config = dict(
    n_layer=16,
    d_model=384,
    n_head=6,
    n_kv_head=6,
    head_dim=64,
    d_mlp=1536,
    vocab_size=2048,
    activation='gelu',
    norm='layernorm',
    norm_place='pre',
    norm_eps=1e-05,
    positions='rope',
    rope_base=25700.0,
    rope_fraction=0.25,
    qk_norm=False,
    attn_scale=0.125,
    bias='qkv',
    tie_embeddings=False,
    parallel_block=True,
    init='normal',
    init_std_qkv=0.0245,
    init_std_o=0.0,
    init_std_up=0.0245,
    init_std_down=0.0,
    init_mimetic=0.7,
    optimizer='soap_variant',
    lr=0.00764,
    lr_mult_up=0.754,
    beta1=0.95,
    beta2=0.95,
    lr_head=0.0075,
    grad_clip=1.0,
    warmup_steps=200,
    schedule='wsd',
    decay_fraction=0.698,
    decay_shape='linear',
    final_lr_fraction=0.0,
    batch_tokens=262144,
    seq_len=256,
    doc_mask=True,
    train_tokens=899800000,
    steps=3433,
    dataset='wikipedia_en',
)
Each number is 128 + 24 x the weight over its row's rms, rounded and kept within 0 to 255. Layers, rows and columns count from 0. The size above them is the row's rms in percent of the matrix's.

# layer 6 MLP up, 1536x384, rms 0.207, rows 1185-1202, columns 192-383
size [ 96  95  99  95 101  94 102 102  93 101  94  90 100  95  97 107  98  96]
[[121 113 117 150 146 130 146 134 138  94  83 122 172 147 102 173 141  80 160 114 149 137  78 112 119 144 136 177 150 110 156 147 143 148 144 154 149 115 128 114  91 102 130  83 101 117 124 134 132 111 147 148 123 125 130 142 141 140 131 127 157 134 148 134 169 117 135 147 152 127 158 151 116 136 183  80  93 157 128 122 134  86  96  94 130 101 134 105  98 128  95 105  76 123 152  61 170 107 143 168 151 134 131 122 118 153 118 123 153 135 161 115 132 117 127 129 130 146 138  78 131  81 107 136 131 116  93 114 159 103 142 105 150 159 106 161 129 162 134 128 134 127 126 130  65 129 142 151 112 181 137 132 127 151 130 109 138  97  87 145 170 177 102  87 144 103 147 109 111 142 112 124 127 102 135 157 138 147 154 146  93 110 104 140 138 107 105 163 119  82 124  99]
 [164 188  99 137 107 116 121 176 139 148  91 143 157 141 101 146 170 109 158 104  86  95 139 134 115 114 143 177 133 137  95 190 113 200 128 129 161 154 118 119  87 140 118 111 120  99  93 101 123 106 131  98 155  98 181  87 118 109 139 134 165 119 120 146 120 156  87 108  77  77 127 148 129 134 150 117 105 141  82 133 107 158 105  92 127 158 174 145  88 128 139 151 115 127 130 118 126 124  82 136 156 107 129 162 115 140 119 140 129 115 108 124 132 132 100 137 127 111 141 118 140 141 139 163 117 107 119 157 106 137 139 103 129 112 107 134 126  94 140  91 146 116 198 118  89  94 136 122 165 142 109 111 170 115 161 107 112  99 135 145 161 164  94 113 116 142 142 130 136  91 105 109 162 142 122 131  90 150 140 132 122  98 150 102 129 150 113 117 132 142 139 150]
 [ 84 131  87  97 127 153  82 113 170 125  91  76 123 118 151 168 144 140 188 123 167 124 142 116 109 120 117 153 109 103 115  97 125 155 145 105 118 150 134  94 163 132 119 113  99 139  93 115  97 143 168 156 152 109  92 130 106  93 111 154 115 132 128 129 126 121 133 105 155 149 110 117 122 125 189 188 157 114 156 151 136 155 106 113 155 157 115 133 106 139 124  68 151 192 125 143 168 109 136  98 102 125 155  85 136  98 133  99 125 143 109 121 163 125 129 132 130 137 119 100 179  95 129 110 161 112 107 114 151 122 131 134 141 145 131  73 170 142 130 134 129 143 108 138 126 119 156 135 141 146 123 102 124 133 127 127 136 127 120 130 150 145 133 145 143 124 139  96 112 121 112 149 122  97 135  93 113 130 120 143 121 140 151 134 119 107 158 183 117 184 155 129]
 [113 139 122  68 158 145 140  97 116 129 161  84 172 147 129  62 110 107 125 113 154  83 132 143 121 155 128 133 114 147  98 156 104 120 152 115 111 137  95 144 152 155 148  88 101 148 107 162 130  94  97 142 102 139  98 142 106 121 122 130 117 107 129 133 112 123 131 156 101 158  86 113 126 131 116 116 129 137 134 144 178 117 119 139 141 107 125 135 118 141 181 118 113 144 107 132 164 143 104 122 110 134 161 120 106 155 111  54 157 171 127 151 140  84 136 150 130 121 115 139  87 140 154 158 103  85 107 164 177 152 144 114 146 150  98 139 159 137 128 130  92 130 121 133 152  65 107 144 163 103 135  87 127 122 153 146  91 129 108 143 133 154 111 143 129 124 134 160 101 140 109 117 140 112 114 125 122 110 129 126 144 115 134 109 136 114 139 133 124 130 101 148]
 [190 121  93 163 111 107 144 138 151 103 132 173 122 122 120 123 102  72 105 139  94 156 142 137 112 139 101 121 151 136 145 128 151 116  96 105 137 185 157 143 156  74 123 136 106 147  93 139 139 139 125 109 154 134  91 152 187  87  75 140 155 137 134 113 141 147 125 125 137 156  95  88 127 138 129 128 120 138 151 128 123 106 133 143 112 103 109 139 138 141 143 149 113 130 100 156  64 145 163 149 119 111 128 171 130 119 107 141 103 113 148 150 130 132 103  99 122 108 164 141 128 180  92 104 129 142 126 136 127 112  81 159 126 140 134 157 155 121 101 165  93 112 113 113 147  78 138 113 119 135 169 126 128 137 109 149 137 165 164 144 142 119 147  95 121 157 140 107 134 127 108 163 158 107 116 178 141 139 109 109 127 113 112 148 149 159 135 121 124 127 131 147]
 [114 149 114  90 154 157 143 160 100 110 148 139 141 152 117 115 127  73 146 105 110  97 120 123 160 150 155 203  89 139 100 135 139 114 138 150 172 157 124 138 113 104  92 129 103 122 135 106 191 125 133 126  99 138  91 164 110  94 129 131 137 159  89 128 109 135 155 109 132 215 129 127  91 104 128 202  90 112 137 152  93 171  71 118 144 139 109 125 157 146 131 117 177 116 139  99 123  98  74 119 140  99 107 137 129 139 165 146 150 111 144 164 105 142 122 149 126 135 113 130 134 170 114 131 139 103  96 124  93 119 195 144 104 130 120  90 118 102 126 124 123  98 119 128 172  86 131 127 165 169  77 145 130  75 141 138 120 182 107 119 117 119 104 129 102 139 139 146 102 110 130 169 134 120 167 116 137 132 109 146 124 133 146 111 154 119 122 134 102 124 129 147]
 [ 54 145 100 122  98 126  89 146 108 128 153 157 158 126 136 108 108 108 117 148 161 185 124 148 140 187 110 119 132 153 115 151  94 128 145 104 137 120 132 186 168 145 138 106 124 140 132 164 123  94 156  98 142 137 142  92 102 148 156 127 100  86 160 141 118 134 125 100 112 162 145 100  92 142 183 114 128 158 119 142 126 163 160 124 140 123 112 110 192 157 128 103 154 146 122 116 102 120  91  80  94 131 113 132  80  94 140 107 100 114  86 149 126 129  83 146 146 106 120 159 104  97 129 145 143 112 118 163  96 147 108 130 152 110 114 134 142 105 163 152 177 158 154 137  87  80 141 119 156 126 107 132 154 128 114 127 171  76 137 105 120 132 137  96 155 121 106 148 145  99 156 127 121 121 142 129 143 119 129 114 138 117 119 117 113 113 106 120 110 172 111 147]
 [ 93 169 129 175 159 100  94 138 190 174 130 110 145 149  94 145 131 140 120 159 109 149 137 168 158  99 158 136 158 100 103  80 122 114 142 136 119 106  92  99 141 144  94 163 111 152 162 144 137 154 152 148 159 142 128 127 102 128 124 163 133  86 147 111 125  86 132 107 122 136  81 103  95 117 127 133  76 130 143 108 104 119 154 139 117  87  90 132 109 135 164 124 108 117  80 149 168 107 105  90 123 106 123 144  94 163 110 137 113 138 156 160  87 126 132 165 112 145 150 103 133 139 114 140 144 133 152 141 121 135 118 157 161 137 110 118 123 141 157 127 126 114  98 103 147 121 129 146 125 161 169  90  87 123 150  90 159 125 121 129 146 130 135 131  77  94 144 129 124 126 119 153 156 148 100  81 132 118 120 149 136  77 131  66 149 111 131  83 134 146 147 140]
 [ 80 128 117  76 134 130  84  96 142  97 144 122 110  95 133 139 127 155 149 163 101  77 122 106 109 137 119 109 146  81 108 147  86 107 119 117 185  90 141 142 103 129 129 156 158  92 112 114 156 121 102 170 130 117 158 118 126 157 139 108 134 124  94  95 124 101 131 151 135 144 114 140 107 162  70 127 119 138 157 153 144 126 124 142 103 134 170 135 170 127 119  92 142 128 152 119 132 122 143 147 103 123 133 135 152 141 165 150 155 139 142 113 114  89 155 117 121 165 153 131 137 139 123 137 115 131 142  85 123 114 112 140 128 117  93 159  57 117 127 165 168  82 173 137 145 150 119 116 116  93  85 123 128 136 125 127 129 139 121 180 164 151 163 128 124 119 122 151 123 154 142  83 179 150 114 150 105 126 165 125 130 117 146  99 163 101 133  98 103 127  98 104]
 [142 123 168 114 124 114 140 170 118 108 112 175 108 147 144  91 126 100 141 135  98 129 196 122  97 136 122 150 167 140 136 118 144 138  93 162 126 113 139 128 105  94 131  80 139 141 113 125 195 105 132 115 128 156  87 130 106 154 112 145 110  93 116 176 112 184 145 119 122 119 145 127 163  95 175 139 129  93 106 158 162 120 150 126 149 114 114  98  98 115 139 116 129 126 152 138 128 135  91 184 170 139 114 143 112 140  92 133 146 185 105 117  87 139 103 141 145 136  59 131 152 148 158 104 113 127 160 133 141 118  94  72 133 143 123 165  99 137 178 114 129 109 115 116 162 123 124  69 140 141 135  97 178 145 132 177 153 165 144 137 133  90 140 134  67 133 126 137 165 146 129 158 167 131 119 113 127  96 125 114 135 134 162 106 100 110 142 111 130 102  91 133]
 [155 110  93 150 119 107 116 119 153 146 134 113 183 130 134 176 167 118 129 110 128 115 130 106 134 111 112 121 137 100  91 108 168 111 136 115 130 130 121 127 146 109 115 122 164  98  83 157 136 123  82  88 107 106  98 162 166 113 118 168 129 118 137 108 124  74 136 165 170  89 105 162 116 130 140 126 126 133 136 123 139 112 114 104 165 132 122 142 129 141  90 149 122 155 114 119 120 119 143 161 155 136 154 107 168 132 131 150 115 128 160 123 135 171 111 114 151 114 138 125 124  91 137 147 115 139 161 149 178 111 135 115 151  77 151 129  87 116  99 115 127 141 111 122  92 118 120 194  96 140 135 145 152 121 135 103 132 100 151 126 111 124 150 120 122 131 144  85 111  88 110 128 102 155 124 139 109 102 153  82  98 160 115 128 117 171 132  90 126  90 162 101]
 [104 116 112 157 138 109  65 155 131 135 136 142 151 136 147 126  96 112 144 125 108 105 118 151 119 128 120 124 111 114 163 122 121  85  70 115 134 132 148 123 175  96 133 109 132 134 128 126  87 111 101 156 148 142 117 110 137 113 114 123 145 187 165 132 137 143 149 132  76 108 120 159 154 128  61 127 116 126 121 142 144 142 110 102 159 116  89 148 150 147 156 126  79 182 184 104 101 107 132 147  84 149 117 117 138 119 134 117 105 139 122 101 164 113  98 153  96 122 106 155 111 107 149 120  98 113 131 123  96 126 112 136 119 124 123 132 130 122 113 117 138 153  78 144 102 149 144 148 129 151 150 141 102 110 129  95 143 133  67 139 136 132 104 150 140 102 159 115 115 122 152 109 155 127 160 114 103 176 116 116 142 154 121 113 147 130 163 120 129 136 158 187]
 [154 141 118 100  71 119 113 123 138 112 130 140 134 150  64 143 116 119 158 116  81 137  76 142 131 128 134 132 111 138 116 115 120 108 136 130 120 147 138 155 146  94 138 142 115 126 118 110 151 119 140 122 117 157  80 143 109 147 151 102 143  88 121  92  77  99 102 168 124 131 147 107 130  52  76 125 120 108 124 144 109 122 158 153 116 119 127  85 136 133 131 132 144 146 115 152 103 111  85 133 177 134 124  87 145  97 138  87 122 114 126 110 147 142 165 137  87 130 131 113  90 116 147 126 124 151 128 117 133 132 123 110 136 164  78  95 168 122 156 158 124 131 151 110 146 127 130 166 115 162 135 147 176 144 148 139 113 141 128 170 122 115  96 142 141 106 169 133 160 143 150 104 153 128 116 144 142 115 134 120 129 122 154 122 153 131 130 122 137 129 119 122]
 [150 153 146 143 176 147 105 128 116 117 145  82 129 118 127  87 116 124  97 132 153 133 116 141 154 156 169 125  91 121 139 118 114 136 138  91 138 140 129 119 165 123 145 135 149 121 137 112 118 146 109 113 177  97 135 104 159 145 151 148 159 153 142 109 157 122 118  92 129 143 127 181 118 165 128 108 111 121 162 146 130 145 123 123 170 121 118 123 111 121 128 134 119 129 122 121 114 152 107 125 125 131 137 135 107 140 126 116 110  58 143 133 155  74 122 142 126 116 127 130 120 110 116 150 122 122 155 125 142 135 112 118 133 140 121  96 123 138 193 103 110 101  83 102 114 126 118 150 165 145 121 119 148  73 136 138 127  97 114 154  99 138 140 194 147 124  83 174 133 147 137 143 127 137 103  53 174 138 123  71 172 118 115 101 141 138 137 127 144 145 162 115]
 [ 94 162 140 120 117 179 147 129 138 146 134  99 130 112 146 162  85 136 117  94 111  60 112  88 115  88 125 123 118 145 100 129 149 117 177 129 119 110 157 133 112 148 191  99  92 147 122  76  93 173 132 167 123 101 123 108 117 139 117  95 139 108 137 130 144 152 145 132 136 141 154 145 114 153 130 103  98 127 165 112 139 147 112  93 125  82 145 116 129 128 153 197 128  97 104 108 114 134 131 133 104 131 127 111 118 142 126 111 171 152 110 150  74 143 114 127 160 117 100 129 139 117 128 121 105 157 139 137 104  99 128 106 110 110 106 126 136 161 131  64 159 116 111 117 129 138 112 107 118 151  88 133 112 115 156 186 118 134  97 164 111 109 131 132 101 132 134  93 145 143 129 160 104 115 134 136  58 153 138 135 157  95 159 129 164 164 126 111 127 183 131 109]
 [138 143 137 125 118 100  92 135 159  82 130 113 177 151 170 123 165 128 141 124  66 155 139 135 145 112 140  78 131 174 132 126 112 139 120 137 166 122 119 115  99 158 132 149  84  99 126  95  90 114 112 147 126 128 127 139  99 127 162 126 155 157 172 144 175  98  83 125 107 130 160 162 130 136 176  80 131 173 141  78 114 123 166 127 120 127 105 108 129  72 117 142 149 154 102 124 125 148 131  92 101 113 133 124 149 157 143 119  95 118 148  98 131  81 145 168 173 140 138 137 118 131 136  94 113 151 127 147 125 143 159 178 141 131 130 104 145 133  50 124 125 161 123 128  95 128 128 171 116 117 131 141 153 193 115 111  86  97 170 107 124 120 127  75 124 121 105 157 180 127 120 124  92 143 150 138 129 159 102  96  95 133 151 105 112  87 112 173 138 138 135 209]
 [157 143 119 146 142 138 144 129 120 168 137 125  91  84 154 137 144 133 138  93 156 159  75 109 153 129 119 135 112 137 112 169 141 152 157  92 149 111  91 170  56  76 131 113 131 159 125 127 135 135 117 145 146 103 134 137 177 130 142  63 120 144 112 107 103  90 147 139 121 124 119 116  93 126 106  76  93  98 162  89 133 139 153 116 170 112 143 160 120 120 149 110 127 158  83 127 147 157 100  97 137 112 109 116 135 134 107 123 149  93 150 145 126 158 117 128 109 108  74 161 115 134 118 130 164 135 111 123 164 137  93 174 153 139 186  78 144 149 138  93 134 149  94 111 104 129 120 158 132 108 142  84 139 132 158 163 125 171 131 118 134 150 125 106 141  93 108 138 137  94 116 124 154 109 177 119  80 136 120 152 164 111 166 125 142 155 127 115 155 160 164 136]
 [127 143 145 137 130 124 144  95 147 148 114 114 139 163 119 146 143 114 128 126 162 159 142 131 176 111 134 172 182 146 135 138 108 155 116 130 125 154 108 127 136 126  91  97 117 166 123  72 155 138 154 170 133 132 135 100  97 102 113 136 152 119 156 102 117 116 154 112 125 104 115 129  86 151  96 108 136 137 106 114 149 108 143 173 117 107 122  76 156 113 145 161 139 168 184 124  96 129 105 157 145 116 116 115 141 102 107 141 137 156 122  87 115 141 168 119 146 109 137 111 142 122 121  90 129 123 129 103 123 123 110 123 126  94 130 152  96 114 161 139 128  90 112 124 155 140 124 161 144 107 153 119 134 143 137 140  93  91 144 162 157 136 122  64 149 119 101 114 146 140  72 124 114  79 134  71 145 119 113 109 111 137 109 122 120 171 134 119 146 153 144 131]]
# layer 6 MLP down (transposed), 1536x384, rms 0.267, rows 1185-1202, columns 192-383
size [104  94 100  93  96 105  98 100  96  98  91 100 104  94  93  98 109  99]
[[103 150 146 141 145 105 131 124 156 137 111 111 106 198 156 107 123 133 153 130 149 130 108 143 102 180 112 140 131 122  91 156 162 139 115 118 141 118 112 115 101  91  95 165 157 148 101 152 145 121 173 148 121 141 132 155 181 138 149 111 118 107 164 154 123 146 113 148 146 136 154 102 120 169 129 148  88 158 117 135 131  93 170 178 151 128 145 138  93 139 151  92 106 159 130 108 161 129 140 123 153 134 126  87 157 104 123 142 125 103 132 206 102 148 129 113 105  92 149 176 113 104 115 108 102 130 124  90 133 110 135 139 149 133 190 157 163 131 103 158 110  58 162 140 144 145 111 119 124 149 138 108 100 107  71 113 198  93 152 139 119 155 158 128 161 152 130 127 141 153 152 140 125  91 167 142 132  76 173 149 107 118 108 146 132 109  96 132 143 165 161  92]
 [ 81  88 161 160 133 123 103  88 150 154  90 131  99 161 123 114  82 130 148 162 153 117 132 118 106 124 114  64 145  79 156  66 157 161 124 120 104 147 133 105 151 131 120 119 114 132 124 130 151 148 163 177 117 133 127 125 105 123 109 105 159 144 133  88 116 142 188 162 140 127 141 109 160 147 168  98 126 119 114 138 136 121 141 150 105 112 116 100 146 152  98 120 132 124 151 159 137 139 161 157 139 128 127 112 136 134 139 133 122 101 141 108 100 153 157  90 127 150 132 124 119 126 150 128 165 118 103 132 148 111 102 165 131 110 118 146 162 146 117 133 124 130 105 133 179 161 148 104 118 131 110 123  95 131 108 126 141  82  92  90 110 153 126  97 126 147  87 122 154 147 130 122 109 131 122  98 111  87 113 115 145 166 120 148 129 100  97 110 119 101 126 104]
 [133 129 164 170 127  98 137 189 114 127 182 123 123 137 105 105 143 117  93 140 121 156 142 144 139 168 162  91 171 171 167 118 158 103 143 172 132  96 166 151 117 115 117 123  88 110 173 129 144  84  67  99 160 171 134 119 103 137 119  94 101 135 125 110 149 161 158 158 106 130 123 119  94 120 114 116 120 145 111 112 129 149 141 130 110 116 131 129 145 170 171 172 121 112 144 110 121 159 133 129 138 128 125 108 132 135 125 168 165 136 170 121 116  81 127 104  98 138 181 128  96 145 146 147 140 131  83 155 113  98 131  95 116 127 110 193 118 163 126 115 107 124 171 100 133 144 140 105 128 140 154 188 170 136 119 173 133 111 122 123 143 118 131 167  93 149 131 145 139 138 101 118 148 111  83 126 126 104 170 177 167 107 121 146 136 126 133 120 128 115  81  99]
 [126 105 163 197 185 158 151 139 150 111 138 163 122 109 130 151  89 155 104 126 156 120 101 144  81  82  88 113 113 127 162  77 145  88  80 144 144 122 124 121 103 127 116 141 139  99 151  95 102 190 151 107 143 102 116 121 122 128 139  82 105 149 147 129 118 129 136  83 100 145 149 109 139 142 133 168 103  90 127 115 110 118 135 123 111 173 112 106 136 140  72 101 172 130 121 130  73 101 132 136 107 172 112 158 110 118  89 188 115 167 127 117 159 161 147  91 127 135 122 124 118 146 124  98 146 120 108 130 146  98 141 152 112 107 136 136 164  96 105 127 136 116 141 123 125 133 134 117 114 108 119 119 153 166 115 129 174 104 140 108 113 169 165 130 125 145 147 110 129 105 119 104  95 113 116 146 135 118 165 120 148 117 130  91 109 152  94 114 154 120 132 111]
 [118 148 165 112 112 132  73 107 116 138 130  78 136 136 119 103 152 144 130 132 132 139 147 124 152  72 105 134 111  88 119 131 141 118 134 143 104  87 129 103 121 131 128 150 110 151 140 116 147 105 129 131 102 125 128 106  86 128 159 138  70 138 142 140 124 141 124  94 185 137 135 160  98  94 115 141 119 114 127 161 161 115 125 157 151 164 110 160  94 142  86 141 125 138 162  94 169 125 125 135 132 103 153  96 173 140 105  97 149 157 137 132 131  86 133 148 152 176  82 153 136 101 155 154 147  98 123 139 122 128 161 122 116 107 108 145 131 113 141 137 140 129 137 164 160 139 122 120  96 149 112 137 160 110 169 136 119 120 113 101 157 137 115 159 112 107 111 145 140 154 151 150 114 129 124  56 119 110 109 142 161 191 115  63 136 120  87 192 125 131 145  85]
 [148 129 113 113 124 105 123 124 168 110 136 125 133  78 165 190 106 154 112 136 121 131 150 151 154 146 143 118 132 128 179 146 135 127 117 173 104  80 111 122 124 151 143 141 131 149 103 138 127  82 133 146  61 112 134  92 161 119 132 144 117 142 121 143 118 171 157 115 129 135 166 156 147 130 148 130 172 122 133 159 169 132 127 132 183 163 105 149 136 104  87 124 101 164 118 152 144 109 136 117 169 150 184 124 133 136 139 144 160 120 130  97 104 147 121 121 156 146 161  78 123  95 101 144 114 128 132 116 145 128 127 145 136 124 160  85 136 156 122 144  66 105 118 177 143 174 127 119 121 144 113 113 136 105 164  93 122 135 179 162 121  47 142 104 157 109 144 129  89 112 135 129 131 120 123 154  96 117 153 137 118 113  87 107 124 139 166 133 110  65  69 140]
 [122 113 154 131 125 134 141 165 152 116 142  96 129 106 102 127 131 138 134 145 104 107  99 145 123 114 150 147 114 114 137 115 140  96  53 124 115 128 105  70 122 112 106 115 124  78 144 128 107 115 171 117 154 114 149 131 135 136 128 119 143 159 104  82 105 172 151 114 139 112 150 104 136 158 104 114 126 159 151 154 162 136 130 165 133 127 198 157 150 128 153 138 148 108 116 160 187 114 204 138 139 129 137 124 159 169  96 136 168 100 120 124 130 119 136 138 115 122 131 123 151 160 141 132 138 131 177 174 148  92 161 146 169 113 134 136 123 104 116 143 123 141  77 116 169  95 115 138 134 154 124 153 103 166 128 114 123 155 126 162 116 155 123 161 151 143 121 122 158 130 102 153 116  92 140 129 162 129 152 120  62 159 148  97 130 144 145 158 144  91 163 153]
 [143 126 145 141 109 146 157 124 113 127 148 124 135 159  93 118 149  95 141 142 138 104 145 116 111 136 103 150 117 150 138 143 128 148 164 139 163 171 152 137 130 121 186 118 117  90 108 119 166 121 154  98 104 130 148  71  95 120 122 121 145 157 152 110 139 172 126 124 120 140 135 125 133 111 124 109 202 145 132 131 120 108 126 161 116 141 145 138 130 121 133 149 157 106 102 109  65 151 121 131 147 133 185 134 132 108 168 121 154 164 103  82 129  92 124  96 149 113 143  99 115 144 126 112 171  84 127 141 105 114 147  64  98 113  81 161 174 119 125 145 105 138 110  92 165 123  91  96 137 122 107 153 153 152 158 139 132 118 137  84  92 143 160 173 151 142 103 151  94 109 141 130 133 163 110 181 152 130 114 146 137 188 119 147 136 155 129 121 109 126 131 122]
 [113 141 121 126 185 128 138 148 121 161 165 125 168 136 176 146 109 122 128  74 126 116 150 148 184  95 105 163  78 129  86 144 133 111 157  87  97 101 105 143 135 123 130 123 101 147 135 174 143 176 184 134 110  94 140 127  74 119 185 140 105 147 171 145 124 109 172 146 126 110 160 109  97 143 166 121 123 122 162 104 146 142 143 105 133 104 108 157  93  89 136 135 138 119  77 114  69 115 105 122 141 103 118 124 115 152 113 117 148  88 121 125 109 166 147 177  78 126 122 117 123 119 175 143 145 146 126 142 117 129 138 121 111 145 142 151 113 101 140 151  95  96  99 107 173 107  94  97 137 115 143 118 104 128  99 128 107 168 126 110 100 170  80 160 132 128 139 109 142 118 165 150 108 129 128  79 133 159 147 165  93 122 118 196 122 160  91 122 132 105 158 123]
 [163 132 106 119 140 134 123 117 142 145 119  84 112 122 113 162 110 144 113  81 143 112  82 181 147 119 156 102  86 119 180 157 154 130 135  96 123 121  77  91 115 138  98 114 124 135 125 155 121 166 102 125 149 126 132 144 135 137 122 125 123 160 124 168 131 122 146 110 124 131 138 122  91 158  87 148  91 117  74 122 135 113 107 106 117 147  72 165 142 122 120 157 126 117 129 129 123 115 153 127 116  57 101 127 163 161 158 149 106  86 136 160 146 134 112  94 123 139 176  96 121 105  80 117 163 146  99 191 116 158 128 134 163 111 108 109  92 111 150 150 147 176 138 166 142 148 152 141 135 112 120  95  99 177 146  90 110 131 155 117 153 148 139 108 145 104 137 127 129 103 136 133 149 131 122 107 161 126 126 125 119 109 112 130 109 133  88 168 143 163 130 137]
 [129 115 152 102 101 170 137 123 120 102 108 142  76 115 131  79  80 117 112 127 119 117 109 155 108 138 121 155 112 136 142 157 101 148 143 142 112 106 115 132 142 134 148 145  84 126 137 127 128 141 167 154 149 164 138 102  72 113 125 114 119 151 113 154 124 161 139 128  83 144 152  79 109 143  95 113 116 134 165 153  97 126  96 135  48 141 120  85 127 107 159 103 170 102 117  94 107 136 112 102 112 106  98 108 108 112 141 120  97  86  97 134 124 102 140 113 101 110 134 131  85 121 138  88 137  87  88 103 146 145 102 136 116 123 135 106 136  98 155 131 113  98 154 108 126 127 133  94 181  75 136 125 110 144  95 141 145 145  66 124 132 129  84 157 134 122 101 172 124 139 143 112 147 136 144  88 127 150 132 154 166 140 163  93 161 103 122 161 127 130 123 117]
 [118 156 186 149 115 142 171 165 145 130 101 151  86 127 127 109 151 119 170 116 108 163 120 102 167 134 130 158 114 128 140 119 152 129 170 135 126 111  87 136 115 122  88 131 152  80 187 125 158 130 140 115 137  91 168 134 141 111 141 106 141 143 108 118 121 115 170 179 128 126 125 110 132 160 165 132 125 115 126 165 146  88 139 124  86 152 145  84 121 150 105 167 154  90 139 127 163 142 113 143 167 141 123  71 123 123 124 129 151 110 162 141 144 115 144 158 110 151 144 117 125 112 123 109 147 163 158 112 122 112 104 107 137 129 125 141 107  96 194 167 125  65 135 127 137 147 140 111 141 121 118  97 115 148 136 137 111 129 184 147 131 137 161 107 139 123 133  97 139 115 157 103 121 138  82 132 153 106 161 108  71  95 126 123 136 155 111 146 142 107 130 117]
 [171 122  95 167 140 108 144 164 124 155 147  96 126  92  94 110 101 123 152 126 147 150 161 146 116 148 125 120 115 142 136 150 122 111 136  85 125 106  72  80 123 114  99 121 136 129 153 138 154 128 171 122 129 174  90 163 159 149 126  78 139 137 135  99  83 132 104 140 138 137 123 126 123 124  64 124 107 147 152 153 116 145 120 129 160 121 126 139 149  88 186 111  96 167  61 129 106 119 109 167 124 154 118 143 155  81 113 101 128 155 128 129 152 160 187 139 123  78 106 155 135 116  92 116  98 151 103  95 109 138 122 152 128 127 123 137 159 167 128 143 166 100 123 136 138 150 144  84 146 107 127 124 100 104 212 139  99 122 171 143  98 162  86 149 120  75 125 122 114 117  99 137 122 105 132 137 140 135 123 106 129 133 100 135 107 157 158 112  97 155  98 103]
 [107  87 111 101 117 126 182 163  85 139 121 132 115 160 117 154 117 123 126 151 108 109 118 116 151  68  93 149 172 126 110 136 130 105 105 172  87 137 105 158 133 103 131 128 119 123 132 142 143 151 154 176 104 143 168 157  87 107 145 108  96 130 145 125 114 131 110 146 102 127 154 101 144 131 160 123 111 121 120  99 127 118 149 153 123 106 140 127 138 177  99 124 199 155 148 105 129 153 130 128 129 108 142 101 143 133 154 114 127 190 117 171  89 125 167 129 180 150 144 132 142 115 119 147 154 123 100 166 116 162 143 128 146 106 148 127 137 143 100 143 159 179 151 169 113 122 139 114 121  98 131 168  84 161 126 139 116 169 158 142 147 145 150 122 112 142 142 122 136 123 123 149 157 170 143 174 113 153 150 129 113 171 124 157 128  89 152 151 124 131 137 102]
 [ 95  86 127 123 207 126 100 124 149 160 101 128 142 131 111 100 122 115 138 103 140 130 117 138 145 126 110 117 123 133 119 125 147 115 155 166 124 145 111 125 128 119  94 134 151 140 129 116 127  98 145 125 121 115 146 128  95 130 115  97 159 156 152 115 152 106 114 130 133  80 131 111 114 115  95 109 149 115 125 134  90 130 115 156 119 118 127  98 122 110 174 161 112 196 121 128 179 154 134 145 187 137 166 154 141 132  91 146 127 159 159 127  76  58 155 156 108 143 153 156 134 123 157 128 139 133 137 118 109 128 157 144 131 138 139 174 123 153 130 133 106 125 144 146 105 115 119  69 166 144  99 148 110 159 114  89 121 153 158 135 118 167 134 136 126 141 156 137 139 125 109 132 135 136 111 182 160 111 149 158 112 130 131 124 135 147 113 131 134 107 147 110]
 [106  64 119 122  82 194 122 156  95 151 114 108  93  83  99  90 126 125 103 135 116 120 127 124  97 137 107 147 132 122 148 152 154 116 131 109 156 151 120 131 148 133 180 147 171 208 165 129  97 119 127 119 118 132  71  96 121 136 100 135 115 118  45  76 119 150 122 164 118 158  81 143 144 144 136 148 117 129 128 174 101 130 134 134 106 123 141  85 138 155 150 141  94  78 143 134 113 135 113 145 158 139 128 124 101 134 114  96 148 140 140 143 137 180 123 145 124 152 153 120 181 116 134 157 156  90 122 116 120 128 137 122 131  94 138 181 148 150 154 147 165 124  87 131 163 168 132  94 136 169 154 129 140 122 131 155 138 131  95 146 147 130 175 208 172 142 114 131  98 135 118 116 134 123 162 137 112 131 138 158 128 144 107  92 106 144 141  89 158 153 134 106]
 [154  98 121 112 126 157 110 153 153 139 110 120 138 144 151 141 117 143 165 102 141 105 126 147 119 104 112 112 134 110  96 125 172 133 147 113 163 174 140 136 139 109 142 139 155 135 122 106 124 174 141 128 167 127 156 130 134  98 132 106 137 135 111 138 103 130  77 151 160 103 131 137 126 129 113 114 112 170 134  63  94  88 166 157 162 116 155 112 151 151 118 129 104 111 121 106 148 159 113 119 117 132 164 104 115 127 132 131 133 115 125 126 144 136 121  90 154 157  72 148 128 129 121  91 102 150 104 142 113 123 136 174 133 131 127 131 123 165 111 101 141 164  52 133 107  89 112  92 158 139 143 108 109 154 133 159 143 128 120  92 150  82  99 128 127 109 102 121 127  83 115 104 147 108 158 100 100 107  96  77 111 148 161 123 161 119 124  83 112 135 151  88]
 [ 97 120 138 105 133 144 156 158 117  87 132  92 111 121 107 140 125  99 130 141 139 137  83 139 186 125 121 103 133  84 158 173 138 116 134 124 156 147 139 114  92 151 144 137  96 115 136 124 141 108  81 115  96  93 144 145 174 157 108 118 130 156 144 132 130  69 107 154 163 119 148 140 146 150 125 165 121 137 161 137 134 110 129  81 158 113 100 171 103 131 164 113 100  97 108  90 132  85 141  92 122  95 139 154  99 123 143 138 140 159 128 175 122  98 125 159 123  95  76  97 143 129 102 132 103 139 139 159  95 112 162 149 175 108 114  99 134 132 104  93 170 180 139  95 131 112 174 158 117  86 132 155 148 122 101  95 109 143 104 149 146 137 133 118 123 144 147 133 127 104 122 130 103 167 139 118 148 134  88 151  73 139 145 125 146 138 104 115 129 153  95 134]]